{
  "hidden_size": 96,
  "num_attention_heads": 3,
  "head_dim": 32,
  "intermediate_size": 384,
  "rope_fraction": 0.75,
  "bias": "none",
  "parallel_block": false,
  "init": "uniform",
  "init_std_o": 0.0,
  "learning_rate": 0.0079,
  "lr_mult_o": 1.08,
  "warmup_steps": 118,
  "decay_shape": "linear",
  "final_lr_fraction": 0.0,
  "batch_tokens": [8192, 16384, 32768]
}
Each number is 128 + 24 x the weight over its row's rms, rounded and kept within 0 to 255. Layers, rows and columns count from 0. Numbers have three digits each. The size before them is the row's rms in percent of the matrix's.

# layer 5 MLP down (transposed), 384x96, rms 0.0412, rows 56-104, columns 0-95
094:097125159127108129112111162114144125144097100064137110159130135135201135104124147162136134140157143116153127124124112141182135138086157114108162128070109140141111157145137132093119106132152141182130112147128164131144114090142133134087151127134098121071140138131135102142132086117147134159
118:121167126142146124119126135134089101100062132165108109151125188083129136129131126138165089130091122154145142147156083128122088119118134081171134098100138081130116140127130142133144157098140131119118120137150156158156131165100152091138145091121133105136092147110147096161144132139100131111
097:137175093136157157135118132145126096159170126130098103104134126088102100135149121099122120148092133120154111075141134136146097137142122105129145122137115134116117153133101112111130117120099127068128162125135183097053158105127129126151108132074145137113128167148145086140159121132098153109
087:158103133108129167148129136143151158161125132086134146126117153179123137148133126103140175157140141201096142088156183146154112135112120122097151142109126147122152101134157110119119122153102113131131185127154108078125133106167098117139099097154106127150105154124143150115123121131132086153
104:154125177136080100136120133125139136139074133109133098136106119160101123143125113126138131148152133133153138147143132161145160092129156172111155110104187139123121149146150167126132096122146136151119129098126100128097120126090131103121145188173115149160151102143116205133130096133117099120
109:179138126148110143117077140132134138153113117128138144130101070142164125076108131120099143119084110111172128151132156147138173093127156124176140117144127113127112127111102139126126105135150134111102154147107118137147163108169157151132132121149091114141121135106127177122205152130147171122
102:098131125100103105118140108165160103102118133150120108087130154139134125134119101167145118134178129134117159150099134120138073138127152098137077113106156137129131168066114134142087134109144137113170122146120142107176124160110134055097160133104093147138108132144152118105128151134129140151
098:128152147127151141137160123152122137087095143112128120140145114120133140145137149148108152085119085120089136135133135142170128146150157127157159134145205176116118158130112173116129146137129088151124126117135090153123126137078107105159131127168122137190094141163096167136138099151152129142
101:166159117119190116118118155097123164128144117110104131129126137139114132088106172117169152097096124124149132150106115130137135177139101115135109066138113133123104148122110139107124143133131150142133149110161105143141106151188143092135137066124162133106115151123110194095094109122132131118
102:143118095133163102132121112149141117151135146131155109178127129107074118158140156145103105134116133104167143149126091122099140127097185135123125122143083146125132109106134098173120096086145122157162122169118128125112161167140134098093139175187111092153128114141146131133132145083126114127
094:095135114121158148152123106127112125097147088143105125143161153091078116153084107124110123084120139144136115163100132101130145108118116099145122155102115178151140150125111166133140154134154130141113134121081101163191171139123106112108113109132136147169133139089140137115135085170132165154
105:126160091111116133061134110124114151159099136137135164170103121162096104084131103115133133110138128144115146113126130129107124160142148136097107179102094127110111087161149155161141113109123107156109122127125125153151165125102112084099163158153074159113147123152156141139151116120111145171
100:134106123116110132147161120088094147101142125163132100178148179086053137144135137105104120104133135120105142131114091113107137116151137118133191129098144185162111150134122119117112137169138148121083130118131134128134161141117128107153127149161149111138153094148094114110154179116130126126
099:139160124085093129126143077131135153051135094101126122138123167155121173139120121111120133113122118150080101150086117117140152148091101135094145125090120120101107111099132168124097124154102178131120138120102111128096109156147097137130125113128085162121124151107137127127143168108166142124
086:153129116166112135124178140141135130142092152183132167125135118116122130165128083119135145139160101131116134085142130108167136086126096125127109126166132117105155111156150134079100139107124108086140097141103115154143102175125105140154133110152070142117123119096097153156137141142188138135
098:180122134141181151097142133123123095148173150142140148109108132120171127131110097165087129142136150136112146079117171109123158121129102086093131118151111158135137147120156125167144139110117132141175116155117152092129135154175110100179096117136094107143144117133127133147113094142136173107
091:132145187163104121139112135126130164140163153143155154103176165129131096123093142131126136098112182171134103134133142108124164153135123108144134119136136145104150128112171130143129144114127131143108155085121104109122127135143140142083165101121155129181114158169128111143176091122148080159
107:124101151110128161137121120129098120150108136110180083131130162082146125172139146122097183123164138092116152133125152125172146140129097114052155156124154152111093157123072133127152125116127151112115124124132121168126111140141130115144123092177144162114149134154104157112123149147142128106
089:136178128137161112165136122124116110122152123120125123072154143151130104167140108144168109167152138169119161121140092108096103083118136144123172137120120157136106171157107118160100179158117157111137131133124110126118110108155096114129127109167085101139156095125091147084155141135143125149
103:174129111103126147123161083121121128165144122083132144126126130119120161144163135073128112117143101120124158121134138170163097145149142077082148119118131131165099130153114117102138130099116125118124124133156126122095099152143122098154106126165155144079180114114164132100082159124094090130
095:132120155179095120148161106084128131109093157140098146165155139190083149135127142130146108124111113142139088130097154111177122123155107119141176112072132126144105104135117146153126132103130143118134163090098130105188124097117142146112146141120157125167128100136161120135160132122113148132
101:114148114133102089093141143157108150107138101117092095105161065103114118136131120135166139144157069110114113139087135146143118096075145155121158122116156164132149094110128136126111128126128097117102123141114160134128095131153110111079140111100175147174140124125124125146102151088103153110
102:126124110128138142111147111093112172163114178116088119143183104078135116148120144149114130105067162142134119095124121121155152082094125095111090105101166131114154152135145119103135087153134135135137143174131108132139181127126119128137142129140134097152198125099142118144124129135110133141
107:171148137104114136104106153140103107114086078129169154108155144112143111162122106155124135080154122157152112136137107157089139119154104147156076136115136109089122128118143113083170123196136119136130124159128126114106127136126094142154145092128080146152126135134111134131135091130143171161
104:117105136118132173143113142141138099131154139140164146123116148138107142157129122112152153174131125138135125111129154136123085131116130104135120169079107123145157127109127107134087104169120120163123182109104111163138157129079095131126137143122184111057148095110120150105160135122079113093
105:107151106099153178146100131139147142129158177079156132156130097135144118131130164173102148118128176132176126137113105083130159123124161144122186096154104125106146148124140123147137145171116123124126130162117144109086109145100095083145117153108111102129125095144134122093138159122162133130
100:143110141147128148092094111138058075133118143161142101107172106100124074109134124138124117126121173146114115132126090114133165141160119121145152128096117116156142098142106131133133126127163146141171118122108106136068162180153119160163133166157122119100165129149139130137135126149098124129
099:114124159177171099142124142146077146138143115139130109143133118128085123145153133102157115135063106160135101135133151102126111147128110165122137140109127130158122123143133173176107120103139089118149140128141076120098160167137178113137124087126175147100121108174121133129144139106144089121
104:093129132130137133108093085145118142119125106096108166084115154112121090152174140131121179133119129136160111128118158123175078146130117111133118146126145141139089138143154147155085142088130134140122150150127128145178130103140101119065117120132106160109122142095123090095130158127172106165
091:138055104156119088088112124141163149142160106104118122118080136128084137104097121129122120126137139106141114105127108098127117093116152192108157133113097105095136171128146093089167158109145141160107123140138158129107113126152141115144144095154130106150101129118126144140084164118112112155
092:149090131194155109144115113109115116136145113143133147124164147119090136091105110140149128132116078117119124129112116127118120114134116134185156096178139140163120116095162103159099105131150127142114131068149155181125145130145148159123121122075123181120123151118091101142161120126135116152
107:128127143151130140135124106168125156122131148186102124104160109138139145089102133136135149127089117152126100106137106106136171094112142207150096113112113164158152152112133113122111107148123122098136139128169140151134201094150137152139116132172144096180128139104155121127128123128095126124
097:106155133092123118133093161120108053137089124149115076102108138116137096114184097122112131140124147124129130077124121140105125124114093129109156152118082118134124082107144102130129155130156126122157149142135089124163172139116115122105127135156153126088133116081129153119130120098111173095
099:139104167142140161134107152105143150145129161139168139139123097205098173123090124127096135108159122141135133141106135167099153148098125138133106101138125111142111128088129114095146131084115100115095105101119160077137131130126143103115163133121132144171119080153125160155114159102133122163
102:146157099108086130140112128136074104147142108130110122136123144135139172169119121145169106112094146122128155120173117099175156119105114143127115096121118129108140159157081126131078141128112138120183154067101122117099113156126144148118078105122164094122117130139104103127135126175136138112
103:124153153131119162145109136140119119096153131141145113146061118128135133095106116122139116141102131112131162154129108123105101110096096139167110074161121152097159148094131120088091153182084144144125109143145091120143105147146157107171155119116144121098139141154101111087132094161104110144
099:112152105104178144127088095128097119125151125106117135166159136119140109113100117155137094129136064123180163147149139116153132163113131103156126108148112116106109126169144148182139136108108139156102116125160110088092161125125114087110147137145115136113107144093094100104168083113137129133
102:136155080116106116099108106101127100118135092137121151119164104118131155105111124138157152129121097142124152135104111079120098175110141120153084090132124134116140117161147147092105169132101108113112084186135094137077110136112154126132141174152159163103124132162131117164149157106118127124
095:160138142143087133129132149134141125136075139103115111108112134148069104145083146138130174130119090131125114097136121158126163098145125108142144100134134102133063143122128075111138111139124153088147162112092152125130087159135125151144146168143126096123085092135105137116133129186134131102
107:157147160091123158079135098124088140177088151128100164145117116187101129133111139105125120148158137137122138132129120142138150123104139116099079125131092104134142146124179133137142087124126132174119164163115084102132123149131167090112157122138100157139127133152085118158135104130116161112
102:150165071134122161131135115106110116110100178114120128123134168147148124163153086122191113128135120141151104128165131092114115101120136116102156137113098127104104120097103173132131146102119111084106106127132119148147157125097109108125086151152174104165137162111165109124127126113124141080
103:172090146142131190132129131115139130124140055130089104165104140132119174077126098103094116118107115103153156152128108173151168107121152105142147111124122115148154150144169116086113114118122133140136122163121139124135160126126146117128180164154129143102155129155106146125143127096108131152
107:094149084083118151135115127157111098138145126077093121138148139124124113122140128149121110133129139124073129134101127117141131143106149154100111139126076091153135103133127083180162162119136126088140111187154100147085146117123157097159112144174130112125109145111144119140146176151120099136
102:118132129162064095085116094080116133135134081130129154095088157101173128126149096104147138131098094147151154140145105105125134128130146099083115135130150129144104152136170132137159129123135118164120174158139086115139146102137120139132167104109150117126152079105134104120110086122143107125
101:118143125119115150116089114181116133096165103150137113127133139140131209113118135105138100119108189126119102124144082163147066142150099111102101141131133152118117137114107136144124085131096115121081152153128124174098103133149132156136138089127123107106131136129168115143148142109170127117
101:117133121177108148147143108037133130094071109162165099112159127130139127117119131121117123120149138154148128107113119146116137138136078168133101097112155109133121140126107123144120133163110144108123109122085100115105156120102160135115135107134164106099145108140066104135128093130093109169
092:149123077164124120112164117147112113121127122157133109116172118144108140109146102117142088100158105119137170153133101087169178162126116098166098131120091151159144128139144141123126148107173087119123097120118085098163132091140122126153089108102160127126103151159119110130088104149133138117
101:130160126169106176103136160110093081079131168109096145058126135130151115073132125144107116110135158131153151118144155157183127128126121124098135147146121149130109121100125117145155100104123164130129117103125110133168145132086085101144105157140151130098155104127133120127127152092117146139
099:154117146151154130099137091183147083126126126079153078163146162133137126063134134150147167151095106108126141095115136148133109147135114129138126113104107095139127121127140182128123119093142130154119179118123143096134140140126159097101120146105135175162145151132115160110126104122080117141
# layer 5 MLP gate, 384x96, rms 0.172, rows 57-104, columns 0-95
119:127127132115134122105096115086176183183155140127136121131114093155136113142148180105104129098133130140110133086083154130122135142118113165105145105134124159119124096121137119109104150146126170119123141117086127141136128046154124145145111141160110135145183102117094121127086144137124116102
102:140095153119095130146114133136117186181121123110111151132130194118119106163119135105142152151161134144110130143111090120127093089100127176121124136136122173152127104105104113101129109121133136138107127143109105153116106087149166132115099139138165163155138090146121086131123181152124175116
091:132131120120122122135103080103125136125124139107100141071087105122125125101130141147072143154155131079153138163132086155080116131134144106145140124128107116121070107159133158141140168083165146174145100128102128104117135123109121106108092116097133120150137165130120095129100143144156174120
107:108117130142151117100143130125106091135105119128118177150140103129138149080142172109148085136154106160144124126112076138160128117143144135156113120147139116107155125178107129164132127124111177093094095125161143124102167138144128083085100136144079137118140122098089107098164103101134140150
107:121111103087138094121140095180118121122089118130152125136087141163154127112103137087142112119158108132140132133118109138166185122121146141114100110141159121130132114107145126122136176125137120135130096113150123150061101140124124149071071120077136136099120134131152120118158121138157181098
092:102121115132122095160140103103139093098119117178176117159128179165122158121133089170128133128085155143118126139131149090127169106126124142143170126111126126141106200122158150150139137101133147114109141122116097129152139153147136110137141151135142128120200140109135131119079153140123154156
092:125148125089104158135154139137105117142104111167160133172146086150128123156148134138103104137092107094133131117136106098161149126157134150112136097124172086084142152142113093167119117098133153072119117168119131152104113117111096094110096144156148129146142138110097141147184145150092136138
096:137048111135126122171114136118138158118161117161161126137125110135095142131115104130109103112148126150168158121109149083096110133082101129131078138164085115158164141132133132167141104157119134127127127122093123112141140158103121126141149072131140107093117116135120147161180081141132131121
096:091138106129132151127157099132117083139137178101153119136088105132169091117122184178159143134140118104066131134069138137131097112114142156156151117145129113109145133114142094145114101169149148129111134144104128181124136157132138146121162121114138129088157124123135135131156102137178146125
094:163131129138137169129124127156117144131157074097125100139126148144170080116119107137157105162119093129137111145133116115100128156111157121111152092137146131145132114117131072122102105154142136162138103126102116131141116164121102131168108129188161167153132159126113144124160114130099104205
105:096147074159156134103119133096133192117152113125136074151133154164148103130139098069130112134166117140124123114115107144136135142054117134137108105117122125161134090148170092143139125174134131099137142169108076142106126148129104151132114130105140126121140134096129152128117117127130111164
104:103082154125110149121104146138123128156157113144168129120122052097152129103134126138114131142185153090093121146126125107148120104097132114120138113139117085117103119131093130114126112105136162104138110134148071160108131098155122135124137133125092127165120167109098125111068156147084120097
102:133070157125077151162127098171130097148149099135127110113071145124116105130140110124133121178157083139137164116149161163130137103158129126157136130186151135137105150132148149151158151137131117117132124122151168141108150139111109087132121123075140087107159147126128124124167100102141133123
096:114111121144142205134140165148081136162120132123103107118170100160132111091118081141135191100110120145126139119126127157111110160094153105105136134144138179146095102114131091111140105175113127093133126149143103129146122085137101145166143149118107138123126148138130150139116148152107096151
106:162115120110097149128151124158157144153138153164169115147156103121170113138151127155138093097165127144125101115125133146155119175128122147158122093108125148121084082148150141163079140104095122140171097122171139162127130131107175135131124130111161123173123107099156148129121104116168141103
094:128148084086113138144109110142131165136128103130135125120134166140133127123091169174145150099108082086130159128124135111091112132141090153129175108135104138139117107172174118114141121104090120147133098142110112129145112126188145114122108097124128125178105135121160178157113113128116146078
098:129110155137127114118110169147119126159178124060115137109128148145099103205149122136121124109101138128068125159063152086126083129112121112126143122152104131146098110103124149139118112125143109127130103136117128164150111111108151120117127130141097149130124100184127103107169135101122100121
095:149191119088160131103133143157079138152115115152135125141143115110131117107172157105156176133110155137146087128108117126118134149099128164135105125130163092105163127103125102125170116125171128115118098120103120140130109141113181137115113104100174167119144075116145136137082139102141120134
101:152132136097179124141105162121120123108104108194127117099107124112153126122109156101115133170121134132116096116101082116113122138081165120132102111141127121179121120111125122150166138152169129132115168155129156147109144065116186146098151131139080137130147147156108118143152109116150111111
104:116124129127120140131138184169115157131141138134125143119133102177064140128141127138131143109151105089150172124117126082164117169136125111156138128115156187139150105106144097155063162143115097121107105114111089154134137142120113156122135137138150145105095126065149132118130135137134167132
106:112102147150115119161101161135171178103121143072069131107131140131109162151152144117128125108146083094110053088109081122164119123123115133141113139099130145123147124133171131095092139092125133113136140124102148126139118111109151138094115083128107143107117146146107137136115117164099138133
102:145126181136118133156167150123115116137130113111118075111101113170175142116149161165120112132122093139174139153115121123183127103101136115125157122115139138173101111111094175155080131135154141094150100131093117145126134110124132120110143070146143145108160138128173152099132151107139133119
101:156150104115122126111114129192128101138117100127149085124089138100151133117108103088146099098135123145144093114148118111093090142123112112137142112096154114134135129114114135161118139145096106109131106133127070125131136147124081118133188146140074163111134136116122144171180123107122080158
104:108120114107109173180160111143158102128119109162088120113120153112122118137102093114128183163116127110154123169122138147099109162104137145115127132161150084137115139143172092111116114099097121118108127160106150151097136098088166070164120137153127164141135115113138132126163153111124099126
107:122122091127106127125132152101149144111152155131154130092129080133133140094125114144138115136156088159153135149135102101125085101113168184128118109146095109112129138102100106195094118157168113099113110134140168109135117092163129105128113145163102160117132108102135130101149101087138111090
106:151096097100091133134172086115097098129145100091089088123128124144093114131120159102141132112172135130127136109135148121158104130135114116081085145136146119157150152098155127110174144145115111117134117079143161113103082137103167130108104112130145109156120167122108157138170099098148121130
096:172098095092110097161164138097168116091124085134096135116129138131146131130135127169112160109161128104119133137115065115088103154135125096148087119102142115146140127101127093103118167101120159103137147115135146074151137135165100112152127162145133117157127172114111123136125151146116164121
102:113106098092159140098128124115147158103168141109122120132155148171139134151128128155173146118133110163099137149107160084109078132113157119139139144140121144099170156115107147173154152121134158126138161168129126122156159072139125124106110094111134125153109104146097125126150082132179124093
101:117088103138158118109125144153131120114144104151130159133116172163151137128124069126124047142118081136153139149185128121166130146110094102103122127136132131178136147139112153155092116102129111129153148144137103090091144126094121129100172136129111164139094143123121125116124076124113125123
099:132091126129171167121142107150117121128126091108122102104113130087169164118102153121113130102138131098119126102117119120147134125145112157108119153119120165083119087087123134114131152071113154113120109109111116130134117142180110151183099093172136118114158108103143100177083120126088116127
108:134083135123087110134172112090117196145133177127078157105112112119177155134126135147095138127147121152121161107109092117129109151122194141150130110124146136107113130172129150121059118135144134129150121152159116123120144112114155114144133088133144124162119151128125142159139133165133152113
104:112088113096098136139164085167142123109177094173126109161142128170151124083132098111162116138094088148128125166135122132127147097150126110130147060132111139159110100129112129158134137117147124112119110127135123154123082105135140128189137115113133112104077117125097111155137135118144127159
093:131098137134139122163119068135102109110116128112141128108106143102065119124159137134101156115105113147091093086112149118127115124126132136098110136118120100161146091117129141117133126152081158142145174107077088130157125101138076124123091111102123065134105142088123108116132107152136153118
104:088082135127137101150166145088152135109148150152185102132114139093147144115124145106118103109150159159120101124113139146120137135117134144126118138172154100122086139151167139132154090142096173154111152077120130178129153145146136147124155092144111143114141089101103135128159131094143170116
107:117157118122098125119130137141124146119102120121124088097136114144202128091166155057136136169134120064145095158145124096126141142121167113122129134091134129167112134119119078163126130103134135141122150143127142126130121151097134138113156144122101143121167125101186132166140114114134136175
097:102143132082128134136146114135117106120142125160135134129129139126129113116127116119162116140160123164123111125137137088083152125145099175116131113122121143132190127141129118156129175115118161128139148186104096096107111103124175148100134091130108173069150133094127062133160151157124102142
103:133151109133136116136116134145149153128132105113128120127129126176135111189163096146154146095114139148164127133122093115152135126099181110163147080138137113186080142140112076108124093126119148090133090130125104155116114192117162144175124115138141114127115162116131120108123109114112162149
093:121155163110124137150165127107139157117090164148111102152122160125122148130120142165090120138111153136117147152101098072121153123107178126129101103160168137173116080135153135086106138140125150111113126129132131134142139134145122099114111107095111069111082137126149171136106119131160100079
099:122144130144150143135105087130151093106086075122125117104112182139129152083138063122129128111139105096124121096145111182109114123131131104140174154134137135110118106163122162129137149090127155113132126125120115133124112113106178099106112155110130137125157143121078115175150162119110113171
101:140137156124115093147171161136126088129099083128125143074135160080166146113088138129097121094130147124174142135119100155133120150133134144174110147125157136144099121136103097143112127133182147120147152108165150085099120112126109118126139143092092127170108112132128083159136150148146108146
104:102146120117121125143168091132154091128133162089116113114105102129143147148103126151116109170124120112106166142126169099134112102178133121159165076174145153090107095149155130102108101135148141131112120128101113118174141119106117103128134114145082138148126137122099180113141165102144105171
101:093135171127106115153092122096115134142137147134107123133088137170118104159157120104106174151077117101137134105090140088132144129159135129133161096137124108121121127094142112149123159180133174147122144059129101149164126135102094178152140108116140125129134110128099150165156145121113114114
100:119095120144117127159120121096097118128153119114130116099184147105124159106110104136123108099113140140105118150124123131126187126184108139125124103105149091136162142090163184180124140151126164130122125171123089155171117131106111146135097134081112122146103094087102154144107116133119115139
100:119121160109133127123168083167151080103097122159132146109125092167133153122144136072135090112133114102099134103109152154133132100110133154134138126128139139129121116121129090071138109094094134095145104075156144104172137138155115122148132116107077179123152135125161111149125159131138111139
102:142122128086148140155087103089108110118109133137145117138152136129093123106167087148120100174149097148092117168112113158101097120189146159118063101106111160126165130147118124165132101146134105126119137098118134157137120111105133138145136135141096099178186122124113136133138148113125130119
100:142135133115128135141091134116120165140131147135082080104107162098142106099127156164118126156085148134153088119103118117093083100108089170118135128135161118116146071123078121128110126130085151126149120107108149148095132174150123144183139151153114141137163093118124130123103117151113125152
111:124056100100174160133158156156136121132119141112152118169091114140136132128152148148101188121131091080121154113111119147106111157161118155160120131138122116109174122113157113097118125157102109122111141155141125143064157172131131125136132124113096124098138116123148090151118144135104112098
098:106113099120130161100105135100171177150163083122134123139137120121093123142118116125108133128136121109136132178138122115161103186136133112125131100159119114143138106148168151145128089110145198146125138127167109100120117112090176109089128099131160135150133124122129094098154116106160177116
# layer 5 MLP up, 384x96, rms 0.181, rows 57-104, columns 0-95
130:131114151143176157068168130127138108083139172151132131097110118107107117123184150157161147116134122179114116136128091116146146113159123126165140136118154119159146147114163121118134145077100116157100157168135140141173139151123133114115142108109115108114062121104138103121133104154139112120
097:141105117148120109093144160119091108105129167131141126115163173186108089134091132131157139138147146131141148142109092107121200158144149123108100185123158102142118175127119157139097096148142132140130149109135144111137102098111143163095151086131169129096149112108153144113126133139122131132
088:133123073149120096101141142160067110110135136135127101120172181127088077122103101104121109103098102111121111117133132151120141116102088111133094153166154132121078130118143130104118129136139110075119145118142161103138130106100134132091143134092098099115177141163152117111139107105112119123
108:103160159111164112132079115124162127165101116112157173135155114145152145137141144100091154137123121099118099114109113119096143171140120140144107147128142096122118127139109107140108102173111119127108142111103190095165157171097134082154106092169131118144109104139156133128155108162113104133
106:163124137085148078134157129149147123162094143140115150118127136118172144084133158122120166111085142105181137131130105161121138137135171123144104097150132122084133145110114128154138184125130126101131108146174164135078108140133162184089135123093136120111144132138109138118111116151099158117
106:139108120107137111116139134198148133142139144156116157140134125145134098125132093130134105111154168109127144156137094141212106120099102090095076117151134133184140093095133109165154135136134128110170131133130103110117142160114156154142174164110141131121090108116126145118139137130132099106
100:095114163102123083120176128118172084124106129116162138140145159124142113144150127130098151149098121151162128142126106120093140094126120125115127127164146085084147115153130136143147134148109135113118125120108125147102145102156161077115120171166137131178162120125104124141128101143116128210
096:111127137099127090134134140154165142133123103166127149120126109170173082157137131094123132109136062148106129129112133092112125134108106118112152142153068125162143125145087130146130138149120114096099124142142088115140098132126133102182127101147124143115131147154138067125064100143141109115
098:129129108143178120070124091106115087128143155137136140112099105142095146165156145109134130118164081131124119107113105141150144129121125098169074129124124114169140141136096092111106162109101141116138112125099122110136202118107146160149093132081110160135143135134116149127116176118133117152
085:101127153119131131110145092115088145158114169176119116102100142126139135165171126129093143173150172135103115147126111137157124137141122151140096129134138047102135106171134128110144126128151169146146093178132111151140107142108091137156108109141138121124130105089150132120130144119179122091
105:133154135085157145104125120119133082145160113105142123105104088113109136172114114163145124107148163124140149170179137107105122135154116137113141131136144146143118157098113146074152158110139119097125057088106098134127112104080122120157078118128162107125120102118103149097127108153131142133
094:108151129102133156126129126128137150138120099060162172151116098157087135150106092138142128120156109130131116152122142135119110160151079113122105067118111143137123134145163119153112127117103146164156103111059104123143085128125134121127151150179127094124087142091137127107135172125137107115
098:145176138124152133136129135125134121105131134171162124133164139129166159121152150097100115092144130108157148134110127100129148139128107089106092090153124148154087150153130093122090125164113095127121148142140133081141144140131126110152097134208070091132116149108128118138147111093109130166
091:124108122151166127139140116118093130122146091118131098142104149142140121065133161123157111192115157119174095151138143117079111165107105134118116102141130146156143135109131106135197147109109118167099145132103106118125090086124135141134181106150121153148105148162122117125132125160139133160
098:192119159114117136143115163089173086081152130122130107116156118115145130138130127163091148113141082143100162121140133138153152120091141119122131149094113077168119178160119123143108108131145137157173148146122160142116118147139141127152134122113129107156144101111125146172135103120179137160
088:141159135144156132133129109150130133141115125132112176101093145107143108102062140141142165145120121101108122101112136111091101152130117150141140119196090107148155119146132115161207146112073120130128147105175163143097135134154125138130124123179103104121113112121135127111114116166125143127
100:144111157126146099056142105119110135185114117121105118155099111136174127125142109132087114127122108119125098111119133095093152115133132120133114103120100095112139117142158103118124143135139173158103104156106158074120087138125148087093098109152113140124117136102146077150157125176110110108
088:111107106138090140121120110132128165128163117129115090102123167156141122161080115142140096127072166104162152135127157142125132131147099121094143154129168098096150124155139167117119148123130127152130164155134153113166082133154093104097168151116132119173150159139146152121155164105105106143
100:113165101127127133137155116121131106121103144116138116138125114149110106135153133162099083141109127128131120138134119134126085111107123136147108123126104116103166147146064207113131095126059165114142130104129130161123168173149113112158109159115104121150091140116131121112166106122079151093
102:136129121132151124084145124106147153135123167156111143153130137144080149119171129141159155157146181101108154092146148119132121148155101139143145156145169177110129148150152171128140166114084126149131092159122144146088170142150146123136132150131112148155092116130124115153117185143103111099
105:121099164127129127164131122123123087100104101096138100133162147130099117097142151116120048118157144156088148112139147116131167120148146097137164131159124145113141134125146109135137132138101173122120147120162140166131111130140140145128133147179124115113133164116130165161122054121162098095
104:133099151147131123106157143137126119149100130151120114129163164154153138113091060158132110168123109173064128101077128103192141153143146135135122145105163148104145123133070134143099128156121114093135129136150116133110088137139129132096107121131109119145089134109103136121139118165145093124
105:129115130096145130150135103095104155153142146129127107156095075152067142129139128109127137116126136128155079140084141087139137140144116122128125125125118139145160151114123166119071134105138138116101130131118100131110142132132139166148108172138088155132157099150068153131124109085137167066
108:104126124131148126108079121144183183137126145118096155143119132093104153113123159117092152139119095114134105166115122125100095138129162134126128064110147143183122101134155158133137104122152138165144128159121113117144083099183101128165144117108106149153111134139144113076128118109128111137
111:172115138108160094113088143145131139133136155120119107153162148149103154166145109142135155170111133094147135115150109128082156091158106105121185065107156111128121116121167126152136113131094110156161151157112115176140139128108113121131127082155137130149138123091116143116172148133159115137
101:125090137131116128160104121132080149183154067077110147126119152157073154098100138102159135141107151160129103096135125108155139128130144099095059119123146142134118140126132150132144161130134114127126123068141135131076099143135115122112095140113130116126113133114116164114121100102099131109
099:129135092108128098140125147113112100085127114140102135142128141124142150090159133131127164163095107097117129140099054106098124134152093100178085145128105142123136167093138087117134133103136148100149164103115153140134151144128118104184140167135138107143194150134121124128120122106153143132
100:122123144143100113121154150125171115127135147142112102132138127133171148123130163089152115133127083135141139114160134125130142142141156123140101135116213139173114130138109108111114101110099118126126100087163105165179108141133132126129134151189113141169166179099134099137120123091131167124
087:096173074132131110124120157117123116109122168150132132155116147136150119145163172158157152141111100122136153151113102134141141118108123062160132116131113130163120157131125123088125130132177127145089120151155099152132172165134116161075088123076145107111138170125138141123147121160133145142
098:120185118103140080138123155117157107159178167127124140131125125135123116127117147116105140136096112106135139098166123111134119154118163141099115106134146132114107162128108098151119152169133105115161082147161143098136137149116109133102166167103145142076159153134133104178127137116077104085
110:120120139167142140143133151120097139144137111150135073166122131144152134138134072175113095103120199128110113127109132183126128119118130146141154129108175117136157119144104168119081123121147119124136146117138124105111101081100168100115129130109147133154103137105162143126122161105144116063
099:156119125160098137113160103147133114106105131124128171140163098142141078151149086143127115110133103173134139119126069132127158161184094134122110133163128107151127112159164116114111137123139148129102068123103142109161134127124114146110148132135065131084097115132110129173130101133155108138
102:103126154143136100100132121091162124092148127118151159140122113181126119104100085146154107111161121096133127116123081105127129133162122159114147161142124173138160149155096111120145105088134106134166143140140147091119137152142140129089152084171160139109189104144128117109102117160124130162
104:160096116139143083108139142125164102118138169097147174124101173127136133154155048075095110164126140174141114133149124111120130116130151138144129148158109101114105142130119102128120113080127118123136120170096118126124121099097080093121148167138098128135127141136125138138159137088141146107
105:153080134147111142125125154121176100140113087185117121164139126099149130098156112120132119097114075129095148091117080131123123159091132112126148142152166093135133078164133070136141127132147095121139142153152097143122165122135125148091141167176133105130142146108137142131118145128106139122
095:107120106135109106160085137154126078130107115169152113130109125151119159092134140086099105118113135137114142125135154137146099153123131114108132139138171147151149145094153141125197109158138113139137154162195082155144110112103132123115101138137135148144138165154102129135142152161070152125
101:152125078135114100139129159093172170136151107110138124129125177155130097134150092148086115140129098140135110186112162107158131120123104162123100146125101130183100088117128117095169101119131109132137122138111078086138114128159120153115144090149102124167122104098142133128114142145114148117
097:124145124108135135118141112121176126102142161119136119113169098088101133142165118084167133103153107148129159132130131107139120129121165183161114157085127159149163136101122166119141085099142129140122115138160130132116137150127152098100101107155155146158111158098074080123123148141145142176
107:091115175116144168113104141156106136116108072148094159126120147146129143139127078105114113171137111106139122105086124129094107126147115155129140126147137132136135131140107154099090112087121142156109140141125100119106164116123127123098078138130073145133165097116077130188150143132146106105
100:140142134153103133121171124173115098106140072111139118111121139168132123113112164141077149123139138127072124140127127143126137166124150184187120157114146105126132114140161127122165133139125144088121161116119122121102096125107142136193157081145145174124133144149092120104137113118101115116
100:145108158136122148145167095155122108164124150139137116078141112152146107144120116104101117147100091142134158100138138140115118112139127109141120071148114146130174103109189109152119076144133142130117129129139129064111127106120084090110143106112109092177135159065132122132108139129134142123
109:138141147085132174123079112154112107117104135119147118156146147125140162109135159141111138146117137133126144118139122152083176160094115149150121111116106143111141115097155119167125100127096099167151141164138073150170104134155110154121150088103106130153143169124125153107115158101136092177
105:134124128141137093080127150168170124133106128186130112090119135107136122059158131123123138089141106120135104164118098136142109118109086098147143157104107136147119147138134102114157084131135135116135127100120132098186166125139148128102152116094085134117120097097135162093120086118161128117
094:155153084095137166149098134112165107103104134140104188173153124148119099132153093135131131096160111123136121208136116118094145108133143111122104138146113088148146104141114143152108164136172116124167112129136140101132097078125102114104127114130141090140114141161132120156144123110105133151
106:182136128132135100135172141092100109103177139126113154095104062160116116076146165165128166116124163134169114130131130119150147140094141129143143130156141102111158132172132099104130122146109145105133114111117101140092121129151105107130139122097129148153098129148112115181098096148132105108
091:131148153124128160062099125102133156172126112125119125128109156120137102089105136193113135141110128123151104142130107136080114085122096128158106130115136104101156122115104093144122119110087146105092159104119147161122158146101089105164119133133142127120136141121134134115156105182070157133
103:137101127140128097107121164110143177136123144147133093146157125115067136104154153154110146142133116096089151122106119200126118156111109166144149123125126121118130100152103120118133111152199121130133146118165160118139107145135123164129125127110123089146139129149161157121099126154137114055
096:133131121147124100144131114122116155104105136133125093157163128143140102149161168131133104103091103128144147124106098106071151161149116098143155124117120113150128134153131106145127095100104144099104160134147169059189065130124132120164177109150122122156105164116129147146123117124118150129